python train.py --n_layer=8 --d_model=256 --n_head=8 --n_kv_head=4 --head_dim=32 --d_mlp=1024 --vocab_size=2185 --activation="tanh_gelu" --norm="layernorm" --norm_place="pre" --norm_eps=1e-05 --positions="rope" --rope_base=10000.0 --rope_fraction=0.5 --qk_norm=false --attn_scale=0.177 --bias="none" --tie_embeddings=false --parallel_block=true --init="normal" --init_std_qkv=0.0356 --init_std_o=0.0442 --init_std_up=0.051 --init_std_down=0.051 --optimizer="muon_hyperball" --lr=0.00347 --beta1=0.95 --weight_decay=0.0 --lr_head=0.00456 --warmup_steps=200 --schedule="wsd" --decay_fraction=1.0 --decay_shape="linear" --final_lr_fraction=0.1 --batch_tokens=[8192, 16384, 32768] --seq_len=256 --doc_mask=true --train_tokens=118900000 --steps=7215 --dataset="wikipedia_en"
Each number is 50 + 12 x the weight over its row's rms, rounded and kept within 0 to 99. Layers, rows and columns count from 0. The size before them is the row's rms in percent of the matrix's.

# o: layer 5 attention output (transposed), 256x256, rms 0.044, rows 67-95,99-127, columns 192-255
# v: layer 5 attention value, 128x256, rms 0.0489, rows 36-63, columns 192-255
# q: layer 5 attention query, 256x256, rms 0.0287, rows 128-134,160-165, columns 192-255
# k: layer 5 attention key, 128x256, rms 0.032, rows 64-69, columns 192-255
o67 109:35 58 55 62 59 31 58 43 69 41 14 61 50 50 59 48 43 61 42 59 53 69 60 48 46 54 43 38 74 49 36 55 39 50 72 43 38 32 53 39 77 50 43 42 70 44 71 44 62 61 53 54 49 52 49 50 39 82 64 77 58 55 67 41
o99 099:81 34 35 74 23 48 46 48 41 71 70 74 56 55 33 47 50 36 39 51 51 52 27 53 28 55 39 47 39 60 57 56 61 47 42 62 42 55 45 40 54 64 49 56 60 55 43 45 36 53 66 36 45 30 51 38 52 54 50 53 69 50 43 41
v36 096:44 46 62 66 66 67 64 40 65 61 46 46 57 52 63 48 40 30 75 48 40 59 45 36 48 37 48 39 44 39 37 58 30 49 63 58 57 48 65 60 53 52 50 38 62 56 58 32 22 54 52 50 50 65 53 45 41 85 74 46 45 61 51 36
o68 098:47 40 44 56 29 31 60 42 56 50 53 43 44 57 56 36 65 65 43 49 46 44 45 43 57 59 61 40 58 46 50 69 53 40 40 18 41 41 59 50 62 42 49 36 71 50 41 58 68 43 75 58 32 52 56 31 71 43 48 52 54 29 41 74
o100 107:39 56 50 49 61 63 50 37 49 37 64 39 34 52 46 46 45 31 61 45 34 46 51 43 59 75 57 37 63 60 58 57 51 51 62 30 47 57 18 47 76 44 45 60 24 63 51 43 64 55 50 52 45 30 51 65 40 47 64 61 50 42 55 54
v37 093:52 50 41 59 53 22 59 64 44 42 61 59 59 61 47 66 41 49 59 54 69 54 76 43 57 50 49 49 51 54 36 49 50 66 60 66 39 72 30 56 39 53 40 45 32 54 75 41 51 38 31 40 55 47 56 39 37 47 49 44 41 67 42 53
o69 094:45 52 38 60 44 58 64 53 53 73 77 45 70 62 14 56 49 49 37 41 28 30 57 63 56 46 45 34 56 51 36 60 41 56 57 40 49 59 45 56 50 45 67 35 63 28 34 53 58 37 52 68 54 58 63 63 35 43 29 54 43 47 53 56
o101 106:61 61 43 43 61 79 51 40 70 57 39 51 47 48 31 53 60 46 58 67 56 48 59 58 47 56 62 80 61 68 65 44 37 64 43 61 56 20 48 33 56 62 21 69 60 85 57 48 55 63 67 40 61 59 36 46 36 53 72 42 43 49 48 44
v38 105:27 57 61 48 61 36 42 29 52 45 46 46 54 43 71 52 59 37 53 55 62 58 44 57 59 47 55 13 65 40 65 46 69 47 71 49 46 58 51 45 65 43 45 66 69 24 27 48 34 38 64 41 64 73 53 55 53 52 46 54 35 68 57 69
o70 102:30 33 52 47 41 63 40 65 53 52 31 40 35 43 42 72 55 44 67 40 39 53 53 35 51 42 57 61 50 54 32 30 69 38 49 38 50 61 39 39 71 56 50 43 39 55 59 61 63 71 37 79 39 58 50 52 52 59 54 38 49 43 68 65
o102 102:46 60 54 42 58 40 48 51 56 59 22 44 63 66 51 46 29 70 66 50 45 24 73 43 45 67 77 50 39 43 48 56 55 45 81 34 34 54 44 50 56 59 31 53 34 44 62 38 52 49 51 51 62 37 57 52 41 45 52 60 65 39 53 82
v39 107:39 53 64 45 63 46 57 42 39 38 54 53 49 56 56 47 60 73 43 40 58 70 32 61 64 64 43 33 64 55 47 60 24 67 53 39 58 41 45 40 47 32 57 61 39 61 52 48 54 66 54 51 38 34 51 63 63 79 59 66 50 72 63 54
o71 105:65 39 58 71 37 56 53 52 46 30 43 64 39 49 71 66 52 43 61 60 48 49 32 60 58 47 61 67 39 35 46 71 50 48 61 57 54 43 41 40 38 53 44 54 47 46 28 56 56 47 43 63 58 48 55 63 61 44 39 71 49 68 35 53
o103 104:46 60 37 49 29 65 65 45 51 61 53 44 71 33 37 39 37 29 63 59 49 50 59 79 26 45 49 49 30 52 45 42 28 32 47 28 55 56 81 26 54 29 52 31 70 43 59 59 38 78 27 53 43 72 44 42 73 52 76 37 55 51 36 74
v40 103:60 48 23 36 28 46 38 33 39 50 43 48 50 49 48 54 44 60 56 50 55 38 43 50 45 23 50 51 35 40 61 44 33 63 51 41 54 54 38 40 65 35 36 41 57 48 47 51 47 38 65 33 31 58 52 63 65 62 63 59 58 50 57 27
o72 098:44 65 40 51 44 61 63 55 53 52 51 40 53 34 71 60 40 37 44 52 51 51 58 38 57 45 30 50 49 85 54 50 64 30 38 63 33 41 38 38 61 46 74 53 55 65 47 36 63 61 47 65 34 68 37 38 35 55 54 62 53 62 57 41
o104 094:49 63 38 59 58 56 64 52 60 57 63 48 47 69 60 25 47 43 45 56 77 46 51 70 51 60 42 44 47 47 47 69 42 51 62 56 51 31 52 53 49 47 48 51 62 54 40 22 63 35 62 51 51 66 46 48 42 48 44 70 70 56 23 59
v41 105:26 70 48 44 37 40 52 42 39 51 67 40 55 54 49 39 29 67 49 43 35 68 54 46 47 46 43 51 47 40 56 49 50 57 60 43 85 47 61 54 37 59 46 78 60 49 43 43 41 37 48 64 62 58 48 61 69 53 51 76 28 62 60 59
o73 102:55 51 39 54 45 41 49 48 72 35 32 37 31 46 58 61 64 54 48 66 56 40 52 64 55 39 69 69 60 37 33 37 48 66 63 55 59 47 36 43 56 53 49 52 43 33 61 37 65 51 51 56 43 47 51 71 52 43 48 39 42 51 39 41
o105 112:65 63 40 38 53 49 55 54 25 45 63 76 60 57 36 62 46 39 68 53 34 34 63 59 47 42 58 32 63 62 51 74 54 54 54 52 64 37 53 37 75 41 49 50 40 73 58 49 26 48 54 49 53 62 48 51 42 24 54 53 51 40 65 45
v42 108:71 44 69 57 35 87 62 65 44 46 49 48 57 54 38 69 28 50 34 54 33 24 51 51 65 40 49 54 55 61 47 51 58 43 61 50 60 67 55 32 50 52 61 44 45 64 58 64 76 54 53 46 54 38 54 34 66 62 33 48 41 29 34 56
o74 112:53 42 68 52 47 49 34 33 57 51 65 64 39 45 49 61 71 42 40 54 72 41 41 57 68 64 54 43 47 73 51 53 58 50 23 63 45 52 57 38 60 51 60 43 19 55 43 38 44 50 44 51 51 54 48 51 42 51 74 55 64 62 25 67
o106 109:46 36 31 71 44 50 39 34 50 53 51 52 52 43 55 45 44 58 73 28 37 54 41 63 55 90 59 64 44 45 46 43 41 80 64 72 37 53 60 66 44 54 52 50 65 38 51 60 57 43 38 61 50 50 52 53 41 77 44 48 56 63 45 18
v43 098:48 47 65 52 44 48 54 79 44 50 52 46 53 40 51 51 55 18 33 50 49 48 35 52 47 38 43 59 43 77 44 48 78 57 47 65 37 57 37 59 46 51 51 74 63 50 46 49 65 28 61 50 63 44 44 46 37 32 37 68 43 51 29 27
o75 093:72 55 43 49 48 50 49 23 52 38 48 42 59 58 56 63 42 56 46 50 39 35 40 47 59 47 28 68 56 67 32 40 52 54 51 47 54 52 44 38 47 54 28 37 67 62 48 37 43 45 25 53 49 44 67 42 46 43 44 35 50 63 55 52
o107 105:42 55 52 58 58 27 43 49 40 52 42 35 42 44 44 58 54 53 46 38 33 48 71 47 60 23 34 48 70 35 51 49 64 50 44 44 64 43 56 17 39 45 69 56 51 56 51 65 59 42 53 63 71 47 49 65 43 64 43 61 48 59 57 30
v44 101:35 57 46 46 37 58 51 54 49 51 55 58 65 44 40 57 39 32 51 44 66 68 48 56 18 41 65 33 42 64 48 64 24 50 51 41 65 49 61 34 56 32 68 62 55 39 51 51 51 39 55 66 37 52 41 50 54 45 48 39 46 59 68 71
o76 099:50 73 57 52 54 50 53 70 47 48 60 46 50 43 53 55 72 56 39 61 48 44 56 61 39 56 71 49 36 63 48 51 70 58 38 35 55 46 29 29 50 36 49 56 57 45 47 42 43 46 60 60 65 53 65 44 31 58 63 34 55 53 58 65
o108 097:40 52 54 49 47 59 50 58 74 64 50 38 37 40 68 40 48 58 59 60 51 51 62 30 68 43 44 41 63 60 32 37 69 50 50 68 79 48 63 48 50 46 64 49 40 52 43 40 64 50 44 36 51 49 62 65 42 37 58 30 56 53 55 45
v45 097:41 34 34 33 40 47 48 47 27 14 48 57 58 51 39 57 49 64 71 61 58 31 55 39 68 52 47 42 50 53 55 68 55 55 32 58 46 50 52 62 54 76 48 48 37 39 49 70 65 40 52 39 43 73 48 60 74 33 68 62 57 57 36 45
o77 093:62 38 37 42 32 52 52 35 87 36 63 63 60 48 39 50 38 51 37 65 40 27 34 54 43 66 35 46 40 56 55 68 57 51 35 45 35 55 58 57 33 69 54 46 60 68 55 40 65 52 58 53 47 57 60 75 55 43 66 42 48 68 57 46
o109 107:57 48 51 38 53 55 49 50 76 64 48 38 46 62 71 45 47 66 63 56 60 52 40 29 59 46 67 69 41 73 41 50 49 41 38 58 63 48 49 45 67 49 37 44 37 41 63 66 51 38 45 53 62 65 71 70 43 50 56 51 41 67 46 38
v46 093:39 30 67 33 30 68 42 56 65 69 45 53 52 40 37 40 43 85 59 63 73 50 46 43 55 70 57 69 56 53 35 39 45 70 48 68 32 72 50 56 53 28 57 49 50 45 37 53 48 50 38 54 55 52 45 36 66 80 56 50 66 42 62 35
o78 101:75 53 61 60 58 31 50 47 61 50 57 47 62 45 36 25 65 35 60 47 52 61 38 32 55 30 58 57 06 64 48 55 60 48 61 32 55 57 52 58 47 76 59 60 57 41 55 59 61 46 49 52 44 61 47 69 69 45 52 46 42 52 57 71
o110 103:48 72 44 49 43 43 34 53 58 47 48 55 55 49 41 57 65 51 48 39 52 40 70 56 62 63 50 52 48 63 59 35 48 51 40 39 47 40 63 40 61 51 30 46 64 53 56 47 29 55 52 67 61 22 54 57 70 47 79 17 44 38 43 36
v47 103:60 43 38 62 38 38 37 53 48 49 35 37 60 63 45 43 46 65 53 41 36 46 47 47 48 52 29 65 33 33 62 44 42 42 50 38 49 48 40 53 59 57 50 30 49 73 47 59 50 51 53 42 49 65 51 61 42 49 48 48 56 56 36 43
o79 089:57 68 37 52 63 58 55 70 66 65 28 42 34 68 46 56 46 60 55 43 74 41 59 74 41 28 45 68 70 56 52 51 38 50 61 29 54 56 62 52 31 46 44 53 55 64 51 51 53 57 65 60 51 56 45 31 57 42 58 67 62 59 47 30
o111 105:56 62 42 46 43 21 63 51 47 54 35 36 31 52 67 49 41 62 67 31 41 68 49 30 60 40 45 42 54 35 67 59 45 51 56 56 45 39 43 63 57 44 55 43 48 56 63 60 59 41 49 36 61 35 55 36 47 71 51 42 72 58 46 23
v48 097:50 50 55 45 61 51 59 40 52 58 53 74 50 48 62 44 51 61 63 47 46 85 50 55 40 49 39 66 26 48 51 51 52 48 37 41 63 43 41 64 40 56 62 50 43 41 50 64 52 48 54 51 39 50 32 50 14 37 49 54 38 35 41 47
o80 100:36 55 48 52 52 58 54 60 55 57 47 36 67 50 73 71 46 55 53 35 43 34 57 62 39 58 47 46 48 44 47 60 38 47 71 41 58 48 47 48 62 31 36 68 49 43 65 41 67 34 43 59 64 61 50 39 45 50 56 52 54 69 51 67
o112 098:56 39 49 63 36 52 60 53 62 45 69 60 63 28 69 54 44 59 70 44 36 44 58 50 66 59 21 64 45 60 50 47 44 38 40 39 31 68 60 62 23 70 55 62 52 47 35 54 48 54 56 61 56 45 31 57 52 43 41 44 47 56 60 57
v49 099:46 36 51 24 72 49 60 61 66 52 49 35 24 53 43 45 58 29 50 73 42 60 49 44 46 38 37 51 27 41 47 34 35 36 54 45 39 55 45 31 61 62 67 50 48 56 66 54 54 39 90 43 56 48 44 75 37 73 41 61 60 64 66 44
o81 104:40 44 42 66 40 30 44 60 61 57 44 78 59 47 44 51 52 72 60 63 49 61 57 46 63 42 58 23 35 50 62 59 52 49 50 52 44 37 41 55 39 48 36 26 51 51 43 35 57 36 58 35 67 29 75 43 52 68 53 55 52 63 44 48
o113 098:47 29 29 52 54 57 48 58 54 38 40 65 55 56 57 44 51 26 42 55 53 41 54 24 56 25 48 46 51 32 65 55 35 57 51 41 57 38 43 55 41 61 41 46 68 36 52 50 43 47 59 38 46 33 47 35 53 46 46 47 49 56 40 40
v50 101:53 50 61 31 58 45 44 58 40 50 69 59 47 62 40 58 47 77 42 32 51 42 59 40 35 39 47 47 34 41 51 46 55 52 40 61 59 48 63 47 30 40 47 60 45 43 49 35 48 37 53 39 24 37 60 48 44 42 70 45 36 39 64 39
o82 100:49 73 44 48 50 45 51 78 62 41 35 58 86 45 69 29 44 32 49 48 56 40 44 59 34 62 33 56 55 66 54 73 39 60 38 48 59 37 60 47 51 64 53 33 82 71 50 38 64 50 37 51 55 49 69 42 61 50 51 34 41 55 56 59
o114 094:53 60 63 60 59 38 58 55 54 62 49 43 80 49 26 51 48 63 61 62 42 42 56 43 49 32 52 51 44 28 61 65 45 26 64 48 34 46 31 63 65 54 39 71 49 42 68 35 51 47 48 57 47 58 35 46 42 27 68 44 55 70 38 50
v51 099:47 59 51 51 41 60 63 54 53 57 61 60 71 55 43 57 53 44 32 52 43 30 31 56 36 40 76 14 42 45 52 64 65 51 50 62 47 45 71 61 40 57 57 62 63 34 86 50 65 49 44 54 55 27 64 62 38 65 28 62 37 35 48 58
o83 093:53 84 50 63 62 55 76 56 45 58 53 56 41 56 45 43 63 52 38 38 52 50 53 68 53 45 36 64 44 54 47 76 32 45 40 39 60 46 40 58 52 53 51 42 40 32 60 36 40 44 66 70 48 70 33 54 60 14 32 56 23 64 70 60
o115 111:22 30 47 47 42 42 55 44 39 69 30 40 41 46 38 30 43 55 58 28 85 50 60 56 58 50 43 37 44 25 54 21 69 36 39 34 64 43 68 63 64 49 68 43 53 58 42 33 29 39 46 52 59 34 57 48 58 47 59 51 46 47 44 50
v52 094:49 60 48 38 58 52 61 67 33 45 46 68 37 37 42 71 77 62 61 44 56 72 50 45 51 58 20 65 55 45 32 57 49 56 45 55 56 51 59 29 46 41 55 51 42 51 45 56 60 53 37 58 62 71 57 37 47 33 40 44 69 46 55 54
o84 090:66 42 54 58 41 60 54 55 59 70 64 51 32 55 44 42 50 80 28 53 39 41 52 36 50 40 54 48 54 50 52 41 50 54 72 45 19 61 65 37 51 48 51 49 34 48 59 22 32 49 44 48 36 52 37 66 73 65 51 47 47 54 60 45
o116 109:66 27 46 24 70 24 40 50 40 33 28 49 46 38 50 60 41 52 74 55 48 55 52 50 46 75 51 41 52 48 49 33 51 59 46 63 41 45 65 69 49 55 51 61 59 45 29 61 57 62 42 56 30 44 52 40 55 48 52 47 44 47 43 44
v53 105:58 36 27 58 54 61 67 55 40 41 23 51 49 54 59 29 50 59 34 65 27 48 60 46 32 70 51 50 50 66 56 42 45 50 41 48 51 31 44 44 57 40 46 44 68 44 50 72 34 38 38 33 55 31 39 73 39 65 38 45 66 54 48 36
o85 107:60 30 49 50 35 40 49 46 36 61 57 46 77 56 54 45 31 50 65 33 75 52 39 35 24 62 39 65 31 63 53 47 45 42 54 41 62 52 58 59 55 28 41 62 56 47 54 40 42 31 71 44 46 27 68 48 57 61 39 59 39 52 50 45
o117 103:73 63 29 44 50 48 44 43 76 46 39 82 50 28 54 46 48 17 66 45 35 48 58 52 40 70 57 58 39 54 41 33 28 33 66 44 64 58 72 48 47 51 66 40 28 55 61 49 67 23 40 59 58 70 36 36 25 36 45 73 47 49 22 53
v54 102:42 40 36 76 43 41 60 44 51 27 19 62 47 49 68 52 66 34 59 32 42 65 56 53 43 50 47 47 69 65 48 52 50 53 66 56 47 58 56 54 59 45 46 33 50 66 51 44 20 74 45 60 28 37 38 45 26 54 40 65 60 66 58 82
o86 104:46 57 74 47 79 56 30 32 48 49 44 54 51 52 49 38 52 31 55 54 61 60 36 45 51 20 30 54 41 36 52 38 62 54 53 58 31 56 62 28 72 51 52 56 30 53 54 71 52 43 46 54 32 54 46 43 35 58 76 52 46 53 53 46
o118 095:56 37 50 41 43 66 48 57 62 71 64 32 61 56 55 44 68 51 54 40 60 49 49 35 30 62 36 63 58 38 47 52 66 28 57 41 64 75 54 44 45 39 46 45 70 51 33 61 61 45 52 67 70 55 38 52 68 68 56 58 28 60 56 48
v55 098:39 55 64 47 73 32 64 54 37 34 45 28 49 65 65 58 55 44 34 38 56 58 38 47 46 34 44 52 49 50 44 41 61 46 55 63 37 73 55 51 50 45 60 60 53 44 55 42 61 58 26 40 49 42 56 49 57 16 61 55 57 41 68 44
o87 097:58 67 40 39 40 31 68 51 58 59 65 61 57 29 47 45 72 46 62 51 51 69 57 50 60 22 32 55 58 36 46 58 49 55 63 64 49 55 61 48 36 47 53 61 39 56 40 40 67 45 63 40 45 29 55 54 70 47 37 41 51 33 58 43
o119 100:45 57 35 66 51 50 40 42 52 46 33 51 58 49 48 47 29 73 43 57 44 41 56 55 56 62 52 47 48 30 56 43 60 38 36 42 30 37 20 38 56 71 36 31 65 34 57 44 14 55 60 54 60 47 45 57 60 56 49 53 65 58 39 58
v56 100:46 50 53 68 51 69 66 64 53 57 47 28 47 63 40 48 25 44 51 37 28 45 33 75 51 75 48 46 72 55 54 70 53 45 61 58 46 46 54 38 34 62 46 57 48 30 52 43 42 51 46 31 28 34 58 46 57 47 52 30 60 59 46 51
o88 110:39 66 36 63 46 27 47 65 67 35 66 50 55 39 41 52 54 28 54 52 62 47 55 58 45 59 31 57 47 46 44 62 56 38 65 54 66 50 65 69 68 21 40 28 80 50 47 59 30 54 68 56 44 53 50 63 50 31 75 24 58 52 60 44
o120 092:55 46 59 53 67 54 35 48 46 54 53 40 44 37 38 56 29 51 51 29 45 33 34 44 45 46 37 45 35 54 50 28 48 66 49 48 64 69 41 60 58 56 55 48 57 45 43 47 50 48 35 40 39 46 56 68 33 43 52 67 45 47 38 48
v57 095:45 45 34 26 24 52 50 65 75 56 74 61 51 61 40 49 29 42 64 80 53 44 64 48 52 44 45 31 41 30 60 44 54 56 55 47 66 59 46 57 47 56 39 53 48 15 67 34 69 59 51 51 49 55 49 30 46 65 57 36 39 57 61 54
o89 096:49 43 54 47 29 68 62 49 68 39 50 43 48 51 65 43 51 52 43 27 42 44 65 46 45 48 52 43 53 56 51 54 43 28 37 61 49 58 59 55 45 30 70 63 35 38 61 45 58 47 68 51 60 42 51 46 54 50 55 19 58 40 54 54
o121 101:54 53 40 65 61 48 55 46 45 55 50 34 41 51 41 60 46 52 62 46 46 34 47 64 33 34 61 44 60 65 52 42 35 52 51 59 32 42 48 70 55 58 49 42 49 44 74 45 34 57 44 63 31 50 48 69 57 34 54 71 54 48 37 27
v58 099:65 52 55 42 62 71 59 30 55 55 57 51 45 52 41 67 53 44 57 41 64 71 62 65 55 34 51 49 58 62 42 48 49 33 57 50 59 55 56 44 61 43 49 45 23 49 48 47 31 57 57 36 44 41 43 38 52 37 57 48 47 49 39 68
o90 097:52 70 79 28 34 56 57 59 60 59 36 28 54 22 55 69 47 57 41 60 38 58 20 43 53 40 36 65 24 62 62 51 60 42 44 66 29 58 55 61 51 46 44 49 29 37 33 48 36 65 42 58 72 55 49 60 53 50 27 78 39 43 56 82
o122 105:58 52 47 50 49 47 74 50 60 42 56 53 44 72 54 34 62 39 58 42 65 36 19 67 50 39 47 48 65 42 50 60 44 49 43 53 58 52 42 30 59 34 41 51 55 52 43 32 37 52 57 56 35 39 54 60 56 56 68 30 44 38 45 49
v59 094:45 51 43 50 32 46 40 70 26 66 45 50 51 33 52 29 76 55 59 61 61 61 56 64 58 36 40 35 68 65 49 34 64 64 60 68 46 28 34 41 56 70 29 40 24 51 65 42 56 60 58 39 38 32 62 48 60 65 58 37 52 36 46 48
o91 098:34 40 68 81 50 51 43 43 51 62 50 63 30 49 24 39 36 56 37 39 49 65 25 39 45 49 45 18 44 55 59 46 65 52 43 70 52 45 44 56 52 51 33 53 53 37 55 49 49 54 42 40 58 56 46 64 48 48 55 65 70 55 57 44
o123 100:41 55 60 57 51 57 47 62 85 56 52 48 38 44 51 49 45 29 55 38 59 42 51 57 45 48 38 55 48 48 56 43 41 34 44 39 35 42 44 36 49 55 48 39 59 56 47 48 31 60 47 60 44 58 42 37 47 69 54 58 51 58 72 45
v60 102:51 47 53 44 41 48 31 36 49 60 45 59 61 36 58 62 51 49 31 48 56 58 61 53 51 33 36 59 55 46 56 32 61 62 40 73 74 46 47 49 62 67 35 43 49 21 46 62 28 55 34 59 44 34 38 51 42 59 58 74 47 49 48 63
o92 118:51 47 42 43 58 73 62 37 48 35 39 57 74 59 65 56 49 33 71 51 55 53 39 48 37 57 40 45 48 54 48 41 38 33 50 74 47 32 57 74 42 49 60 66 31 34 52 55 53 50 52 57 70 55 60 30 41 67 43 54 60 61 36 70
o124 094:56 46 49 84 40 08 65 60 37 44 47 53 28 59 59 70 59 76 45 47 60 41 53 59 58 63 16 60 76 56 45 44 48 56 69 53 33 60 57 54 26 50 54 49 51 50 53 46 54 57 36 37 38 62 71 60 55 55 54 49 41 41 33 32
v61 096:58 59 49 71 58 65 51 44 21 37 55 48 54 47 50 28 45 56 56 49 53 58 33 46 36 58 55 47 53 35 47 36 51 60 49 67 73 56 49 46 54 53 73 50 53 54 54 40 53 59 67 20 46 62 72 53 61 50 61 49 34 43 45 46
o93 103:55 49 39 48 77 65 58 40 67 71 34 50 52 42 57 67 34 62 48 48 61 69 54 48 46 43 55 53 51 48 56 65 64 57 43 30 47 64 54 47 63 58 47 44 62 55 27 60 77 71 43 75 48 36 34 52 61 35 63 44 28 52 50 56
o125 100:30 63 45 54 63 35 62 64 47 51 54 74 54 55 62 38 45 39 44 43 37 44 47 55 59 50 35 64 64 69 69 39 25 54 57 58 39 46 39 38 56 38 63 67 46 38 61 42 55 53 58 51 50 37 40 54 47 53 45 75 61 46 42 47
v62 104:48 33 46 73 41 32 65 44 60 64 53 56 26 38 65 56 38 47 50 56 45 71 54 44 58 44 47 64 59 43 48 33 41 77 65 45 66 60 66 53 69 55 58 57 54 48 54 58 46 53 50 38 27 64 42 61 40 50 75 52 45 59 49 64
o94 104:43 39 40 60 50 59 50 35 69 44 52 49 33 64 49 47 37 57 53 46 55 50 40 55 46 59 44 43 41 60 74 69 33 54 32 50 35 52 77 37 56 44 49 46 55 36 50 63 64 37 48 73 47 62 48 46 74 40 61 36 40 52 63 38
o126 103:34 58 45 29 35 60 39 34 51 33 67 84 66 49 52 56 69 54 42 52 34 48 56 63 64 66 72 72 36 53 61 75 37 36 48 36 43 63 50 55 49 49 48 48 56 45 53 44 49 57 54 49 41 48 68 38 46 38 73 62 44 42 56 54
v63 098:37 63 54 44 43 37 32 45 52 56 49 22 37 44 43 59 48 35 40 52 49 35 49 63 45 46 44 28 40 42 64 51 59 48 41 55 33 32 66 50 58 42 57 44 42 60 40 49 60 40 47 53 72 69 64 52 47 45 29 29 39 61 55 52
o95 103:45 45 52 45 58 44 50 33 32 48 44 37 57 38 24 71 41 68 42 51 57 63 44 30 55 33 52 45 57 48 52 67 47 44 48 42 78 40 54 53 47 55 29 49 52 51 42 62 74 30 50 41 44 54 48 50 46 69 38 41 57 40 52 45
o127 096:37 58 48 73 24 39 45 35 50 47 64 29 44 55 62 44 72 39 42 51 70 64 56 42 51 27 54 45 62 46 33 36 54 72 58 66 65 74 41 52 66 54 59 38 54 54 51 46 43 66 36 54 50 49 59 39 40 41 45 32 72 32 66 45
q128 085:49 42 48 54 51 40 59 47 58 37 43 65 61 44 54 54 60 45 32 57 52 60 49 42 40 57 45 75 50 28 66 62 63 40 75 45 34 21 57 38 47 18 59 59 61 49 55 53 25 44 49 55 41 61 46 54 63 55 43 67 45 49 53 40
q160 109:66 65 55 41 21 43 57 51 64 48 76 53 40 32 48 51 54 00 35 43 53 55 55 30 58 30 38 50 54 53 37 43 62 55 48 32 52 60 55 19 28 53 65 53 45 54 75 53 53 37 57 54 58 47 45 46 62 31 64 51 51 46 57 38
k64 084:51 51 55 59 80 55 54 55 46 54 46 64 56 56 26 50 41 39 50 36 55 30 52 59 58 27 45 52 45 53 47 51 60 43 54 65 48 44 43 54 64 43 41 68 62 82 54 37 65 49 58 45 49 41 55 31 46 56 39 58 53 46 39 69
q129 090:68 72 46 36 79 64 51 58 39 33 45 66 51 41 47 55 50 59 49 64 54 36 50 65 51 40 51 66 50 57 46 41 55 42 43 46 54 55 73 42 60 49 37 45 50 49 61 61 64 42 64 41 46 54 52 46 41 71 52 50 37 78 42 53
q161 135:55 44 64 25 52 52 41 40 57 59 51 49 42 47 68 43 50 43 69 41 57 68 48 38 66 62 45 68 43 38 29 35 58 68 67 49 48 67 48 51 45 66 71 56 42 43 50 56 38 55 41 42 52 60 48 51 59 43 47 58 63 54 40 49
k65 091:59 41 61 80 74 57 45 50 38 51 50 37 44 51 50 58 64 49 50 65 67 30 58 40 30 68 40 57 52 76 52 37 49 34 53 27 38 44 76 58 50 43 44 70 49 37 44 53 68 47 42 39 63 39 51 62 71 50 66 50 31 44 64 47
q130 086:48 51 59 41 28 50 58 47 50 66 55 54 39 54 47 32 24 43 39 39 54 56 59 55 09 34 41 40 53 40 60 45 54 54 43 55 40 40 24 40 36 36 52 46 38 64 46 52 57 60 41 50 49 59 57 62 45 59 54 68 48 27 71 35
q162 097:53 46 49 63 49 31 42 65 49 57 45 54 61 46 50 61 50 48 61 41 30 51 34 59 39 61 64 51 36 32 79 57 45 48 70 36 40 46 54 55 39 34 34 41 47 63 52 39 59 35 63 50 46 48 57 62 44 46 37 57 43 47 33 40
k66 093:44 38 63 41 51 46 44 59 45 64 56 48 50 54 58 58 76 49 47 66 41 63 42 65 49 52 44 37 64 54 46 77 55 44 41 42 71 51 24 49 52 54 41 35 52 58 32 52 44 45 19 47 53 63 51 25 44 52 46 41 62 37 45 45
q131 082:63 51 64 42 25 52 38 52 48 44 29 39 67 36 22 46 65 46 37 74 51 60 73 30 45 45 59 68 54 48 60 31 65 60 68 46 41 54 69 35 36 48 71 45 74 39 46 60 47 44 74 46 65 54 43 44 25 58 33 36 60 26 34 32
q163 106:60 58 53 39 23 34 44 34 47 45 48 60 42 52 54 36 47 48 47 70 56 44 55 55 52 25 50 57 63 50 45 52 44 40 36 62 55 41 71 26 45 61 68 37 75 58 54 63 40 26 49 55 55 46 47 47 24 51 36 52 41 48 39 50
k67 085:49 54 64 39 62 28 59 37 59 62 57 39 29 53 70 42 57 49 53 53 40 42 66 56 50 78 34 54 46 55 22 54 57 24 29 46 39 58 49 52 32 39 25 38 53 50 63 40 43 56 39 61 51 62 62 50 62 46 47 49 35 56 62 73
q132 090:47 43 50 52 36 55 45 28 44 67 55 52 50 31 29 49 44 44 53 46 31 51 51 60 54 48 55 46 51 57 50 49 51 48 42 59 46 46 36 29 52 43 71 64 51 29 55 51 60 46 50 78 46 54 54 56 53 61 34 56 46 46 51 45
q164 105:63 38 76 43 21 44 60 43 54 51 46 60 70 70 56 38 41 45 70 47 45 36 85 41 60 38 54 54 59 47 53 74 47 24 61 44 52 61 47 58 51 43 40 56 64 68 29 56 54 31 55 45 58 64 54 45 38 52 46 66 52 40 59 48
k68 098:44 79 36 40 43 58 60 41 39 47 50 53 65 54 66 30 51 41 49 45 32 47 47 31 53 28 55 50 38 54 62 74 50 55 57 57 54 35 39 45 52 48 82 71 39 47 34 44 60 67 57 32 52 62 16 65 64 36 63 60 59 54 45 41
q133 097:47 71 50 55 39 56 64 44 40 39 45 55 67 38 40 52 43 44 59 47 63 41 47 34 66 51 50 58 59 51 65 54 46 51 46 35 50 50 65 68 54 41 59 38 31 48 39 67 43 32 43 61 58 45 58 55 10 28 46 25 63 55 38 52
q165 108:35 71 74 69 37 53 58 29 56 50 52 42 64 17 58 47 55 39 35 54 64 59 55 49 57 48 45 64 36 46 41 42 75 76 46 65 46 63 69 32 52 64 70 49 53 32 34 48 54 56 37 37 49 50 45 44 31 65 40 46 58 35 56 55
k69 095:58 59 67 55 50 41 50 37 50 47 57 50 58 42 50 46 52 49 55 61 49 35 42 61 60 61 32 62 52 74 40 36 34 56 51 64 73 52 62 36 43 52 52 66 53 29 52 56 38 39 61 35 38 35 41 53 68 38 28 62 30 43 54 44
q134 099:48 31 51 44 76 51 58 64 46 55 47 49 36 45 51 55 66 28 52 51 45 58 46 50 58 52 29 49 40 55 46 39 33 51 41 44 63 70 54 48 46 63 42 39 48 55 53 38 41 66 49 51 47 48 56 38 71 46 50 62 51 37 45 69